Weights of a small transformer language model.
Architecture: rotary positions, some layers without positions.
Each number is 500 + 25 x the weight over its row's rms, rounded and kept within 0 to 999. Layers, rows and columns count from 0. Numbers have three digits each. The size before them is the row's rms in percent of the matrix's.

# layer 4 MLP up, 4608x768, rms 0.0245, rows 2325-2379, columns 128-255
101:504507532483487497501496487478539513464504452492493510471531537540509506484528530509539510515490514528511437527439500491479556547490490419488525497536540469515522460483489494543507493462528482473484496504489526492485462500498511522475487501490488477528480510521541536459486502495480494474493531545475497485478507484452465489517458521502537477468492506499507445448422488488510506494496
099:541489503501544491500532533522493508507473491499503491494537488519485495498463487508495515496473526498501490458482484495483498473497478501489529503501469459499513514476487496503487494530501510520464488496516531501502491463503500540431549482529518480519478475484479508518481499497480519521490482498476477538514508513474520460549495470465523523565471536482498404506473503495534497509530
099:488477487503492546477475453500474497461472531539471517504456478495509448501463490519503555489513530479472507491520512419459557472467464456482518493504520495501501490477467490514518496517509465472513505479516535541525466491506491515490489499484529467445499541490477505545507499495541527470511460502525460510507506514524516456502508475514479506551530519494512513488485526507509480503493
097:536565520440493500487500497539504514508460489479484516473502479533515492489457492511522499501470504488527524510510489513507566469449464493473543504529493497545485487478521472498493454530552514547517522466451531485509512516536510454525552531539515475523466515498523508502507498500488506519494590477454502527513533492480508488493477490481504498513487482521507505495469534459503527504529
101:505497472482548498516491532507479491433518551506490503530492499533527494501488533464513515499492479474526524484514520499473528514473493520528512514517514464526512506463534482500514482548560497532498483473481508503533465524561505497530481448478500498500461505497538501474502528517472497570458507531522526502546515499451502529526505524498484491538515493457485538470502480524500480537503
099:543497507463468504460492516539523525512537481475465516500479512477523501477474519458481528506492499512504526452494506515471505532506467496548509505494483465510522450484470478547519496495506464524490516479477549548463524482527465513473507461523464467500505513498545494501477476481475509557471511487506518514477497491465515473522541529457523550532488514513520495473517527505504510499486
098:525538475508510451514504506496504433471492482545509504465495538503514510511504520552508535513497519518514501513526459477532496521518486503479518450487527495524477471452484453515458499523498517482410515468489486512492493542470514465494490481505493482536497517504527525526505498550537484558506512544472460471504455523514443441502512471473499529490525503485537524475499513498498518536495
096:567513487584516476504527477512497494486494540491503495499498492549479504473468507542521496471449520489496467474488497469501471548484528553491516481492476508545506497448481477489513515513517485479468560517529454516511515551490545424483575484518492485515491527473474529452510530552445492564508514478490541513520519506486499496517530479504493502502487509498503448487513498478486497514519
098:467473500472464487496531481522483491482491542484530494516481457512510501485505483503484488486493487517508486489506519435516504516505507501518564479459512472476499508471529500521462481474522554493481508463470509501511510515498516538498477488493461462481507526460524523488488501525491529524469488534457522494476519519522530512531537462468490530543505481468517447520511527488487484517481
090:500496484479478488507483523502469492500475497476495498475529500523462503490446525514483492512537494492517496502511489447544480472531459524520512531552485510511477477487442495501472451538476483476502480503460498521490513530498482509521487480505488517553418537460485477525450498478495517459546498473499457502435507519498545468519516502526515528499474520461538490505481475493486454501482
098:498478486516480484510483504479484496482519512479499463529480510509480497522509513505497523515478483523499481484535486492492532500512503509502527528515521515507501519524509515555495507534469533484509526502509503512517502495499514508473507499519546480524494479531500481508561550494477478500455486518502527463491471544469497446530474534504539502533485527471520503507448530520510541547527
098:575480508493476522479482501478463469478544565490517487513481478510458518528490519490482485495526490498502498542509491492465487503492485498539492536493459510516494438426504497507552484530482475454456521494526542544519506501506464531473520512523550505522506563510569452517528495542484475510494495521483525457502461504504503479516499512497522500488509534483489527496524483509499516498515
103:516479528554523535500490446546520450504544492537539479481478491476503479532507476498494500489536459490482506479504508490529500472514474491521516482468509498520477474491486481476539519500499471485457476526541523555479505488471518486478488473525530478473477502500512454476487536506506514509525499509475501483477500532537467451496477484515475525440511492485491474485510511504514516515503
101:520490455490511512476515495517452474501510520530485535512496540538493570468475479472490500483512582490483545511512481505505485504471467522528531490502463509506484489492535441547478497507502496485492420480533501478525485522479512478524514523522527470517448519528492505469499483416493538486496524504488496489506470466494527505510529504506459487462491479482529465502533470449526487477517
102:479494486538517503505507518509458497519496499504501483566499489552492514477515501519539506452498551496510486495501511491472520485479480528503510500506514507521526476540504516480524490494519529522455437502531509502461469474542475475496517473466467456507446529515529555518543498471552503530496513468493472498508472503497516530507490515518523506511551511484527511501465503486524534491502
105:504534509503492519526501450490492512512516538508495512528509514502492524533485511519510512549463470503528462498533535468491501514506456537486534519529483523549449514513488497499513519495525498496513502514435484534506466495544502513554520503516450504490505533528507527510517514493501490473440532484540507523495547513540477525517480471476457534501513513441495498482451513497509451523521
116:475446514505514509460480506501496514486514486494455530549509469527504522530485479486498504500520499478478524476478458521527519494488478540515519498498520470531491520507475484529509485500526480476516501542518509483508531505467480529460478507514495475531511502514487523478527497475489516477455494475524502523511564469463512458483484463484553507560502514472485521460490481537464544548501
109:482525497485487501503517466494531509498494488500509480519544511512487514556479497528515509451517581531479485496495483511497488494488475478525525491502519509493519501494461565518487480499434489489500519486552549488527505533485510511478483522487486480557515507494534513498522466491519477505459551503501472489494515491503520472505521495512496521517485474493512504467504474484507474529471
109:507515473525484538484540505503514495521510530497531476450494502537473475507502469507466516478451534481505493480465542461496537484475491467501500477537515489519517488490514462463514503509485475519542521496496529465519470541486495488478518526487498494513468526495527518504481526486536467515485501507500525481471527478454493481483484472522504509483485508496515549504507463479569484522514
098:565498502503495525512489431451465498494509460432523508504463475463508518504529521482506491501518490513446493533485475470497438502470481533523508496506536511542490516496464470509480435479481511486512501473508489552475531496489509528512488502551490496549404484507510505479484530487501503473546480481488469451497482508502532493482461507544538512499453479459515460513506462465490492480471
104:538480495480461520456520450538439473522566541501507518517510496473523492525476457479470521492515529509461468479516457466496493496446521484473561485467490511514495517429505528524552490470486506505524507492539491505482463522512488520520529534504502480506482524503482481507503515524424438475549502495480469505532476481534537493486489507493535502514507518495508472476542511529490503510522
100:541501481429512492488524495499487468552494480496526543479510468495520507527469512491464513498509484486543495523491494517502541488498522499493544569488518511525476494502476518584502516523475495483486525522475493498525506529473461500443548556479511486522497499512535505492531521482489499499478507498482465438505500547549523516491520493479508523475467497507551481463490478506471461552489
090:488513495562501510477524482485509495486499526552517518523484517489500516504494516452506522444495502512473539518527554472522494527506482529488503514473514506529504545461514489496510530500470485498506510486537554524523507478512530481505508520489472458507468509501508512515465495492497493496459530444484487486483538527456500513489486472455509510509521493485514500484487465475510523494491
099:553499476532431506511506459495490495470497542485476474509434507493472495488509519486504513507498492487522491486510496460508486491490481498544521489484507469518520463530514510518494504505491489505506522504497484489483512470475499493507526465463531490446487519511520529553480451503489531493471487508467473485508547484475497500506506515481528536503468528505511471449480501489489503520541
097:487517501502464483550497442520456470473538496513495459490523471456445458572508535503547491505480481518487485518480514524484535469498435475490522480535524461508482487478518515510512466511508506466497510489485514496451449511492484485504506517534531478503441531484496523557547503495493541488527501521517542484496515470466487521532534494491460483506448556509499478480477480509520535539536
102:505513505502493468514525533548501469555471515485480528474483492485522514533462503472501516498491522485520451534507464498521494540440495500486533478506527521502470493488489462502487523519484471500472495504475509536540548524492511534446508489465475490527509496489521513515493518500487463507483497553450481495521531497519531542521486465496505503499501512498504541498495521495455504513512
102:481453518504499496516517519470484489514520486497515490501462479500510456519515511512478546490510522538497556496495497456491474505503490510541515563474484512498506506503517503470533500529522474485452472511486505507497513483571488504507526528488525473527486503524480553483463490494510481516510501482481499504527532475491514542517551496460472496554521509499497522482482531472474520530497
097:523483505493511492531504488491459444499521475506495463520439489474512492499483481434490500505461500528499513472496509499492494495502494492513513499482483523500498495510514494423543525447536479600520460493514558467515526507458454535489529481511542498542507528500545530441495485528482485504496485508449474472519500476489514486490468484516471520500543479534518442475519528464538497509519
102:504502520507496527539553514544447523461463501493495518443502530474507501515467473523511523483470527512538482497477464479524512497488503511498512472506499502501510467512504494485488484477549509480488512507480494455483490510498451497488558537508521514531520541517555538521478490520470504529513517497471505517472477497507518503516494505471506489514513533511517496473499542511444521521512
101:497529512514496526526479493486484555462525517503513483508482503511478501495504556460558526508518531515463497454532463502505480545519500521555529514516500478503460474500510490508514480504477477471464489535442515480490523515498523523523466477514458485474507506494482476527500436491495479533482500499469456449477490512477470491488521462522523514485501459536523519518476493494466483544493
103:513470541565493470510498494478477497498498497490531483505493518494490512506495504485442477486522497505523475506473480493482479521464485515503510495516477472510515495445535499492520516534526501482517514518485443521521507503514482483433499487552518508482518505486535482506518471470490489511524480494496465505525486508526485492518495544483535531539479526450500479557459480505506510558475
097:495510483475497497527503490525517507521502494499546514521467499499506484521518546540508517494516514466477500500457471466513518523522508496503529491531514469514502498557453499483510481552522463511472514520498481464529508476484540534509481497535501549484521496508531490478500484479461475536468464544486500525485517545508495447512505496521503488475466512501580512515497509503498507486476
099:507478512523473492467476548502501489491505500515525489507520498512460484519451467521502511561446474527471536495507514490555514496433464471522545496516510488485475517496539514494504487520522505482515543507505510521478491475528473516428514485505502496501490490501483511473459516514515524486515536483504501463495509537534510456531483478504525507531494453515509496501505493514526476488495
106:477514503461526519480482528524481504516497561576512491460505523520475457515496515520501511451487495496493538507490500452476505503518498475488540536488495493490470511471471522477474559496485489448458490497449484495490453519519542499496498499463472457469493500503546559500591519485542461538479453502516528484522522508486458473470493517512506533545512492506523515504496483541482502484516
097:476516453508505509495546496490497518535493495477555492476495480489531476486464506459518485519471516498479500476483466533539474470474505508469499449519506475514477526469509502497507469525520462502529493488511497491523440502552485462483487528504521475487497510510485523500537515518470518527488516525511500505508562520524495468482547493508503501489501483524478487519484482491520519517550
098:498451535487506519438463523520509484465510504514526483532523460490522478508459482523519513485499521492433482435518500488523484523489510496544513494489502462525440494470514496506509484476504497553517498478494536503516483530503464523412492493496463468504520531450510499540473519433504466481499472505503465493518528513440545481499491501441502544519509466505545497468516503530494485519518
092:491501516521506465489567505529481536496470531522525507483501503514510510490512503466473472521480493443512440486474528529465519491453494521478511550556481481501499510488506509528505475496486510473525466440526532517512469540460490489505487512480460511561484480487514479517487474478515491466507546439501487502475533508474452539488478536492476503545495493507530495488519514489520462510511
099:563484509498471555457499487506449498485516524476520516512496503496480489562495487468490511500530525487489545538475464458462479486506499536530520529550529513511483493531445516442503506466473479492518471481495510564504501513490531500498521495528486515487498553459545471492541551502507522493503470501534496476534513479529519494520502569527513495473479510526511487544512476478472518479472
111:485472501504462471499504463501451460508521479492527509489508522522501464542470517469506501526484521474508491489494553478488452497483474468515477485523510504498510503443528529579513453517573475491480484545528500536501500482531479493499509510516510533503464508491485506517502494472464527472484461484473489447516480474447457514496570474498454491537483511500537502537488517490499515530532
095:475493529471531498543498509492513495523501499492507525521482483482490478495467485534484572498527538492484505518480473499501516554507483494479504547508501489493459465490523523498455543513538485488475537512504521498536558470512486489503486487495547494472508509475550567494532476521532480506472517525500552476519478488519529452502509523558489503575504490513467519513431527484486535514485
093:481500510502519520473534520507493488503516523501506524488488501514481489530461493444518499484470534543526490536456539492490474534483492530488526528475505499501499493471525518530480519505495520498498511497513453511496508477488506465505455517508486483527485505467525484507525511527504517521549536471475508496479471544525483544530471506477531534509548481500495479501503501495533496539550
104:523535454491459497518516503507474501531511499489508500519469487477512497497464507455503480489512523513532473498462494464460504514509477505529505540469503508484514488506505481522488534550535502540471449495519543555507479475459489471465514515518535469544505505507509533489471526511485465490494489489498489525544494530489524515552497473461510545543531480513480477468452527528492500483470
095:523495511506506524512538538510449482486540543488488497487515503483558499516508485507473534528522488472462522472488479498475487475502488514476505480458537475499508522502471540494524459481537484518490439515494482515476461501506522481502520523522551508448509539510534481492470503492487514497456478524515486507495533541512490510537520480525464470448499484514491454491550522418470538503525
091:543473505511490465492492492520451483506475491518465494526511504462481489522475514467482497507501533525469483492504488515491467521491525488460527525545497483506529514504516561504480494534487519438512504512517508512498485495502448478475502523490499527486500505470499523519479504490553470535471469539525521489544471499477488492525502506490499506540516495465525526499515527538484482491494
096:540538478513479483491524472464507466507483525508531525491503518478491468486474521523495514521469500500504462510472492509514530530473480503480500484509527473510476499493496500512509505520488498462490502503513491506464463499466497505499486534472511492480486503505516521512505490469506524491445496522528495459496483488511549498479497494496511482500467478508471473478502526502472460505448
104:498479499476511528481492527566494479435545495488540505502490515516486507488517479475547506467459512513477507464522477484476487525497470496514519467457498513495526486475568456470488445533487550470474503493507518503516514558496512471494556488505531487506501502507525522478489522523506483486485517514516450476562502490482532509519494435507503488513512478478473531506484532496473538539523
105:482475516527490456495504458511504539501525514434507503531521507506516486503493495472484500553517488516529490473462497523487529493516485505463498530540496439506487506530510508527524521448511508464506506509468525508513498518491490554482495472510562496483507500477503530541517516489508486495498501522517470522529483503481504489466478455515528561511499490469505459479447556503493519521513
111:469490519492471495467486498456546513467522492514508550458497499516492471501535477556500550493491479454470513478496570495530501519504497479512518484466506491510545470505538513497493481485496506482490470497495492513472456511506490460549500446506473482511486500458527509492503530495478500449546506498477534535489501522491511493489474521468504468504489502492500519468481492480488492514493
102:494490582489456501498502455482527487462492499505517518503481526495465539509510550519520480534484499492497510495496552483526461519495502500515514483425492527498455516511495487519477509476508503491510536479502535495510535483518497500541547470530491484486496554507548497519501493473444477496509511515459531487525527471482533501490478517518501491519519503506516498519520471496476531526476
100:507496487501469498472518516504501506512558492514476527481505507511433501505525480515534469474519537520495479519431543500512518497470495533523521508479505482508479488520530545519508499504503511494504507504532472537499467534473512511527484459473506485511496518510511487495496523521492556482520432495528486460509526454510486500483543493485466504555503476498551446515518498508505508500476
101:496470492502487449520558479526486516530499487502501495474513504478494459469478466559480497518483503498505442487477505520494503523481455467497509503530512507543528503475576555533479482498480503534483486449484470503512496487532479499522517530522526496525495500505496499453486567500500484473520526492504525431473548476520499514497485518524500501494489501492530470489497480512516491533486
107:503495502507495469479490449477477516516492484516470510520497490502492520469521504505483527529536507534513491496456508477536522549453490517516513512494535504509487533475516445517501523472498501523517520512497470487494497526519481525498488515470433484471493503529487515499469514486503472453437544497515501517484453501491530497510512503484485513532443517456516500503484516483534502572548
101:522505504527465526489503511509475521465441501518493463533508445505511486500540534518469484532406490519532485483495519504514469494492464528475503488491528476515514462511461501490492516462477519460506434472540510512486499550497512484467491535490471493500480494512530479513525496520485460523495484467479501495519531509477497537496513482478535506536529486517558502516467511512488453469508
095:492483553482516509488502504495484509532503517493520499525535470491529491471454507511492520512517531471498480491509485458497467467502499506491542496516491513499474548486518526447494514503508483538511504502516486509494484483467500498466504453490523510503510497523543463491553463484473505518525474497481525491513516468541531511547497488506487512514507454548500453501486524483500510523510
096:517474528500490476501481528491503491444517541480482478484489488522493522535494511505494488499480473481496508513480490479482467504517485437538497507516481529502519466520491511461523471496474500511519503506539506514499503521518470524459441484513476451522511509475482524503542508497507488434502450515513480477491508486440479496489500451521522547501468509501499506485449469509519524514455
# layer 4 MLP down (transposed), 4608x768, rms 0.0194, rows 2325-2378, columns 128-255
099:478523530498531533481478513504514539473492485493497532499528513547499507486541510488506475508500497529518520503503499558485488551478474433551480501537489489489508489491475492494498518537518504485502491495470541514497447440547495507494454511538515542503508556514464483524532483541490444499454473494437473509505483460493524490515498485499531474430496509475490492531516489477511481517485
102:510514525488493480495462464486431478504475493479499524518479520458530499504494483551481518515488492523495507533497490486500471519502492515494541529519505516507500495506540484545485480476451487508496537497504523505486512535486489533517502528489463514479513498476491490462457504482481526497473490518504460522565520476560527546458480529557496502487510486460464506533502472483423490477488
097:484446459484503468502508492514501456521496464517480510503515517524497493469512483535479501465469496502511505507478493492498478536538489489500412488545528467458547481513526465514478449515530514464515479487496502511485533503490490514543490510526493496537482467475438540474515492509490494503493481500493506511551463498478481483476530499486500533502507521494496525504464513487489477522549
100:479501502507504483496500510503524479479501525497485529528527461489548494453456489474469488461519520541523508506452476503490504500528470533518512521477504483451506489522519490504435468509477492468472515479482544482456478558476500486518459499524497529516491492527473479504482521492487520520524510447509498487535504508487504516511492548497500487497546488462518441519494473509480521478526
102:479527544480525497536494532517500485515474483497504493504485479490485478506503512453548526504497541472512517441478419462516531493471406454538493482461458520478505544469530526461490544470536457515481529536469506495465522490531455538516484491531515513517520523473539519502475502479458535489455477537495497526499475489470539482492535482514528466501524521478470472498502507476479480540450
099:493477554502478484468522544448482505495547512478540517439518547475531439512495539540449467481487506519503488502455491498484478479516500549510430473529513504451490513518474496533445476505485489520507504509516519533469514507488500491527469523517459475524486431515517460506538502497510502480482524490491496514468518458450492509522537518485510529508444501486484551482527488492490491519515
094:519502520549528469497481498490515490490485494503470547481496474534463524503491504522454478499492519474514517465516520515509493460509449502480491543517498496477450454483478492526504515535492524502468524480540487505480468491504503526468496489473471515497497498558479517516482504558531496525494511514511504505493497514538499455484478523475528500499511524520500506508492520532489502518488
091:521500444523543503522526513522518441520479541488526485498514457494456486506436465523516499513499529489513491521465496521508505494532483491461527530481497469516507470487517507514461513431508536540502485499507526489522499518536478546478575540504492552514583491482503471536482533498518483568531482530495482488507516501517473534503480512505496503520476476510493526459514539487465483527491
103:475499512482549492494496485518458480511523544546530514444513482490478494487510521518479468485517535459500534513489520522523523472483491531516510501522481509477501496470505484484528492479508486441472500480559534503479483496541494485474514557488469490516531499520459538477539478466476486478555517526500521502497494471496445494493511495484517508495503471474522488464485518480511469483477
083:491535501506507460486541518501479456504494500487450514512489506538492468489521479482480499482503490519449472482450475474503506494511456527490404527470497514470536557493531486494487497548509493507521525484497483504545526495523454515532487474509517479497549485478472482480506496484432543513494524469513486515448503486492499486503513488521543509487520457507493448500495438494528513489512
100:498498481485486476505552509522479466496504506521482468468502512552500542491484482484495502489529493549497474450512475539529508456509473500496522476481510498491526508491460484514512476531502537538465497527515494509516504470496520483480478536498496466511530504507454496545523485469489519530509487509496493491495514505469481480473448520500512494509566511521503471536489500523536461547505
095:463522499505520447508489518481517485548520492493532479496476505503499504467520514497516479547481503539459532501490497521465484525490573493504374487532498490511467422509463504529491454510565480482497510549487498489493499539503480463475491505509478498517523509510553530551505533498514480448479514461489520497496516514469503490495551509447535510524482494505473453453500493507457471500533
107:499507473538513555535553475523501514546477452444514475478503507484546497467510515496509478481488515544475517459456522512471498478488493484500500528489478529482455494523520493467442474510472495474452521454523533481460538480462524498474500524515560498504494499498526470466432503493515478490458504459503484499506521467479550517485531493506506468450525534529463470500487519517524476510500
100:503540490496480546483490522471495522522517483533470490470490509474488487489456480503532520475515499512494508478534511432530474466525508539496535489507491490491493439487532458502474514517495519456465438489561465468441511465479493502517491493523454524523514480508484508525527523447557493443510482512524512497526476494495472522473486491456475504499521514451480483504466491503508550449539
103:458514498526540518523502469482492538501488520491520530506492530534483521519483511514444469507496502498532523547501491472432517511536531507524534498558479505502488461471540476534480511520533502471452457471482514445445527491539517492488528512493511532511481499488519541498454518527513497482494516489481499505491496491509499500497504478508481467487532480515497456525489470484479486502499
104:522507491515509476534487471488536463503491471503511492473462507523515471442453479430521530530529518483558461472542464507498489550500506505570522518534485483500475504485504480493488555504517473530505519496505523495526487514488502458515494468485516523498452479472509511497496493503527473519503480492515533530495505496523513521506511533525518496498523480493526478529492465500509455512473
114:501511515509483501520507514518495525478516523553496540454494511494553533592473533528465478525539506510491473528478479520532487554526504491530516510510489498513505492500489466487503493493540506480549474515511519489496522501476531502535519525493502532516506459551485487519532479457517515523516490491523545501478483482512497495553515482499520480493503494493493472503508480512471492472553
104:482483530492521511480522487464538520446515485518487493530527500517475491483480499507515470472523519509534476507517488562482472523478491499506382498477509532462509479484517524497504511488497484469492523527523505515511487530551487504530495478495497540452519521520510491506522507540472498490508508493504509476468474510458484504472494486479488521507498528482487503500491451541503515501515
109:485463443482494527481542514490502497493526492506527521474545510489505500489521486476478473502534504520534478487536539478475459488510533537516525562500512486525555515477501528511515494470491490507481511471504474492454482532514489483554489447495486470510483508522489479498550546506529456474531560504475518503486503479473493458483486530512482488500499482512516559523485513491520532529490
093:492480482540513525493518505515514503477502522508489480502508492481513454502500506495496496486498537487540487509508515505488515459514495521516402504499515500460538501475507505520499499521528510521496486472475523469487517508531521542492495530482509517452545465496475478532505465504504457489532537489522489507481518481471516489466487512501519507490503489490458481518495517511488499511483
100:493542472463524522482490524526503476501496508479454512498520496538481506501467470528496522467500494487501463547488474515492510506463631506487502495508488499504476496495495539532524481495503512571487496486515504474501452494501470468519513548523490497479539456514524517518520503470489470491534527477497435507467457528485505508532481489483494550437506509529473490509498483491483484517504
101:514495513487496496525462490478471498483493490493474558508485498475507468505481464506457523507525508512526488500497512502499496504499517498488517492475518494553510505469525506464481521509495533518501463481482511518516494503418472497499525501446513527478490493516511500494529490495489508533530489471477520548463506525521529480479460491499512492506445485513533492542473492456489482492499
090:541483540533516539498499521495505498449485534497505514461498515489470492483520448506536522494501507457478462502513472531477516518513523507529459528504494484515494461512544557509514500503500545486498484494547497453509508541543493515507490463508510496474464473526481482494516506521502503496510492482505486502483505512493473481485513512542507525535469483522482488459481508523489488485485
102:539508520509570498480543497504504503502478511522465548489463515485517529514497521529453521506530505501478509481488520454553546566527501535486517513521484474480484518471490511476521523547465485500533516468504499529497473486498470482508526472544524539476491498499500474519529479508536460519515510517489478500507496472480507532478512504511504501513472468500435553502505492522539500532543
098:528495476504515509470497528483516478468504497435504470486506505454457495493422503504470499486502502484551475523484505526479549485462455471485487504474487493524516494554511499503492550503525525492515553502498530484522458486513508485490474493484502532459507524494532473501503513506508505509492525467560544502492519520511503500499486518504468446481423512472474510532484470501479467501492
103:497496487529515544475518524481502460559499470522487491472511531535458483479487540492524502496501498511533436512520501474509529482474459516468470520492493528515496473510493540520466517527521454486494538513497542516465472494479548510522484473515491472453517520511527511466531482499532479544486499469510512515527521482485524538488471477514445475502529495496500542491506494525475497483494
106:478467520496501433493461501470529548453514531499503546502519524506521472483525481485443473509552511510450549481497497510503532478529507500554493489517471470534534445498527486486516464503453488516528481453502492471493480468506490453488504490504513470524518507503514467527489526524498465518506521458497485537494451477483495528508480520508531482506493469501507580448485455508513517486511
098:546500475474558524533473494507465439499459469525549499468487494494515467452475495535502536491490517516499510492495496528520494542481570504475444550508495517515475534477473491539500495459532508535549489509484511511511479478481439485531476546491540489476465483507506457503532475500497450513523508492498466486459466549507515488501470498533523535495499474533458487495489475499492434495494
102:519545471476494463501480466460492488509503525458490490555469519476495506469544528477518444471501514524518495484541543504484534515496523543549465561493481516493477517530481506512502455457494487516513507503465487524505490528464506549499494494491523511529499487482512475548449527529509510545486487447522523459524495491499503487467479511507481508464478503510508505533481478468468525505514
104:506495497464487433499481536500483512469502455516530520511537489457491494493496534493514468530512499492523494536547509519526529510500508569515474470509494478467486473498467495548522461474501538544492506443509515507499493501518489480499517449500526454542528524483524477537468510514498480482488487488526479468473525475493512485535507478501529513483454507514498501480453483493502511516464
103:508525494519457505539505497474535509479458490543536480476494499539458498495512513480523531517466543500532551528523523494470529500507539512540527517484494476487489539482545520492494502551505505448562475517499482540516524492491503471476454473502501500513500509468518531537512508476520506522510511483502437488463461475538474486489483540522528515499504455486484499481511502516470473470498
103:473480507501498512517505488502494506517495449482463497519490523515467503479512560507533540471495506507480468494505483488512451440526533487497451482534494485514492527487447463472505514529467543514517542514504513499509533484504488454509479520462487485466507498468494534500512435455467490477499478508511490474444473526506509514520526506465548562499494518530492509525508512502517462510476
101:507528522473557500496523523516462520504533455517484506490511515502478517492492529511494483558539519498512526469470486461502503490468519484515478486523479471523511470501551475515502510522498535463517539501513506494470484526508455547466483509510464513498523510453438472544497458473501538450538491496488510449491542526501492478533526474515511493500507496477523512484520469457535541546471
104:506479515522479525506453501523464550507470570535495481481518512484541491509464506454522515493522553477497468556539542529503512508505504536514473484492562479522493448449480501498513525496464517495503525456484517480467480526551528485495477536471493504497470480498503528472530497518479493477511500477495483545488470512473450492518552486506438498509452520469469451478503471519521477507551
092:501498546507495474487547463505528516481529513474520468535473502509479519535486506511487495551520478538495473532557510451497494483500491488520519580518516549443486518521495515478483546482527514510475502490503536534483582489502520481466517523499516517522502517458501480497493532486504451545546522477476487484462507511485461484527410547484517509503504499489496492493516529504460495517503
100:493459538449432512495481509520506505488506513525470505523489531494494493474490494510459484570528480498479491531495518526498493481507514526473463512541518467467545476512454513474511494522484514496525504521461515499488541498530499491507498491510474524498487514542526464519499496493513478462535493497488524526503542504546484515547477462505506498502519513530504484447508474451487539463515
088:496456501509477524516508502503472507519485504480493469533488503503489488514480498486474531490546518512456539471491464470536455514496471477528440470494518526487470479472510496485513534505471546503513534524507479519511521491477492499491524537497541505493503513518507517468456501479491480515493483513503543524508468514474520453508514502508507537467521547469442514485488485477502510538503
094:520471502512493533495528442488486485476481571464504495471523487527522498518517499477522481501478479484524513520528521464516467480497568495525354477513515481515534561499499543500497481486494480500442503473481474518494480494503477510499521485508520475510486492514511509511495483504472495496483533471502512524489508482503490496492462512538480548468488545521497556541502516473550485496493
108:513510511473525518477476503500473510519487522494499501511504510482508499522505481497457526535493515494504481566466514516489482534547552513529454477527499493480531535487498514497486522496503474491475496549493456463529516512484477500532514516553498488502510496496448524548452521507501469536522478514505500484527541454525510507524503489526491514501560506501506507523502516533522493511456
097:483514499507548491527500522509519488516463518565497513500493488481509499477485504508474520460505468495561490513506480503513499522521501512507542532479522496499472522504507480543506504550548482486507583491518509480554479478493510472531503507497526478496505491526489478524472530506578501526466490494521463524475514513505491535544528508534496467511526547494470514504460493482488558524470
098:496452485479450512455487500513519548508511510491475521540514509482535452503507492474425531529518495465453496524517450480494514498516511504529506516495527538502479508473473527471484546479473521467513503487483500509503491461486503506492557514487496482534496519522522518511505490477508533482492500532485505531506520487491524482441472524494488515499499489517494528513490472492528507483509
105:483490485484475536475538488497450504476488472549522511475507455524502442509503516469490507493551503537507454481456473507498481501469516527493458519521466465462482500500499477473493498533507516514560498492485508507514502467510486499549517465521512479486466473521470531472509560513466488470512549484531540502511503480508463560493485519523473493503468488478525492480467515520511483505473
096:525487522530514540475493520518492482474507502482511513537463494518476508511521485510530490492543499491470451451447529518503486477450518490496481408491539534518472520540485490512482499461532465500504510519502519486501531473501519551460481477484524494511491505495530535496470515493511453497466517497513513487484495486485531516497509502508515478498505471519492448522511512523435474490472
092:497489475477474498479508504500533506453530477543459505492436462468472508534488510485552478452480457524509487492516496492516490456452574499514460504546543494493523503465505498505481489469467505467491483490500501474465503509491534461468499520531486517546505500430476525516545468507522483505508488485482512483492525479524507508487499515523505481427564511521528476490497541511471500464513
100:522546509500439497442506537544493525502540437526443489533499520546479477500515485553489457478508528474519514462515477481500507519533520523483446490512526532512458467519495513533514462501534527535478470499502456505496514467572485507555445454497514462490513436541514487494512493552477522488500447500496512554510508517499489510482440491452515489498507480458482476461510483498514520515502
104:532479462507490523508533511533475516446500537485503481492516529497524485472505469479473471484485507513504502535521508470490450511491482533537485472504490523433519484513508494516493478519486520511462472497502465477493508513491491489506500501479525462486523488485484494517522512522540502505467472504500462496501545564543557491465521540516507474505505515497504439496499486523501474475511
104:471528513518527559521487476501498523526474530523511510508486502524473486512478494507504503492496466488508531508544496500493485480508499487489446503544520534474456501469465505515469530519540494493525506532500542458484460520489494497483487556491521540454501480532504513508426509478528478486491487532505486495510517487502529520494478509479512465496496483484523520480515484508514506490455
110:529501503515525508458536475536492556498505492509468485491528492503485490482473462544525466468507466516532472493479500548527486482490497511518514496491508460490491460524531486498485540513510506467508504538515471506515532511452457444460476504524548501493499478501527477516467530522463512542492460489466460506518482522511495480517521525500519472495539487489469470486523559471478489490498
103:517497531458488473525498511473522536522507488527460507495501521503541506484474502566495515563551518541494534504493502469499479479456492524502548454507476509498509531483518469523526490519484505519460502493488455504497500523456552483472543478535513502495504510461476475504500513491516465473467496460475551487555508506528534483514488504478467530487534519510476486506506516480525495454490
098:543509519505486521514511552484474480519504458483506467523494535500510480493495503490521478513494493463487503518457501494489527518527470550511539546489502511545524483536527483519494464523489512485502488490479506527468486480494524475491481474521491521528514528538514504482505553496507467499485480483489499478514526538498497459564507445488513449498532487510513496459464467525505480506495
100:518509486554538511492518490437484498478490481497475473476537495512526462477524458500495560561475530485495518534483511497483496518485460463486436439496511538504521493467547511486514458534501513517489453490492550498536514525482480508439530469531509516475531510496492497521515508512504511455533485483508521479508507477539483532486496546501483524513508499473502507505465469480534533494520
106:492548525480511535486507459405524527491495496498492532498472509484488513485484542522532511516480495467526512499477494435519443568482469530511483459521487470508498497532472486486449492517481501516516491483496466510563501541506509523501460523536479512526491509503507480542510497502539498495519462555507532544482485488493478506509496511511561524509474501473473473471504463464480465557495
102:483506491465487488526495516493509496489494519488525502493521474481467530544513498490520472516508507521474498512480465484497475501516527470516471478512526521504472517510540538529457507464482457505480525528544499481514475521518492516466505479505510485501488498532510443507513505482492538482509492523544483485570496478555489496499458543501525508535542461460502513494521472453471475527490
097:511472528527534503487499514471477533491534513488500490544520437472484475505500523529481510496503476531515531560477483501441530463497502525504570522518517508484494477500485522492504545511480501479517449491463508481493484525505496508535464504518529488518492495492560530539555489486495498468488466496506478500482484478524511504534507501518470491507480472481488480539502475504495516505501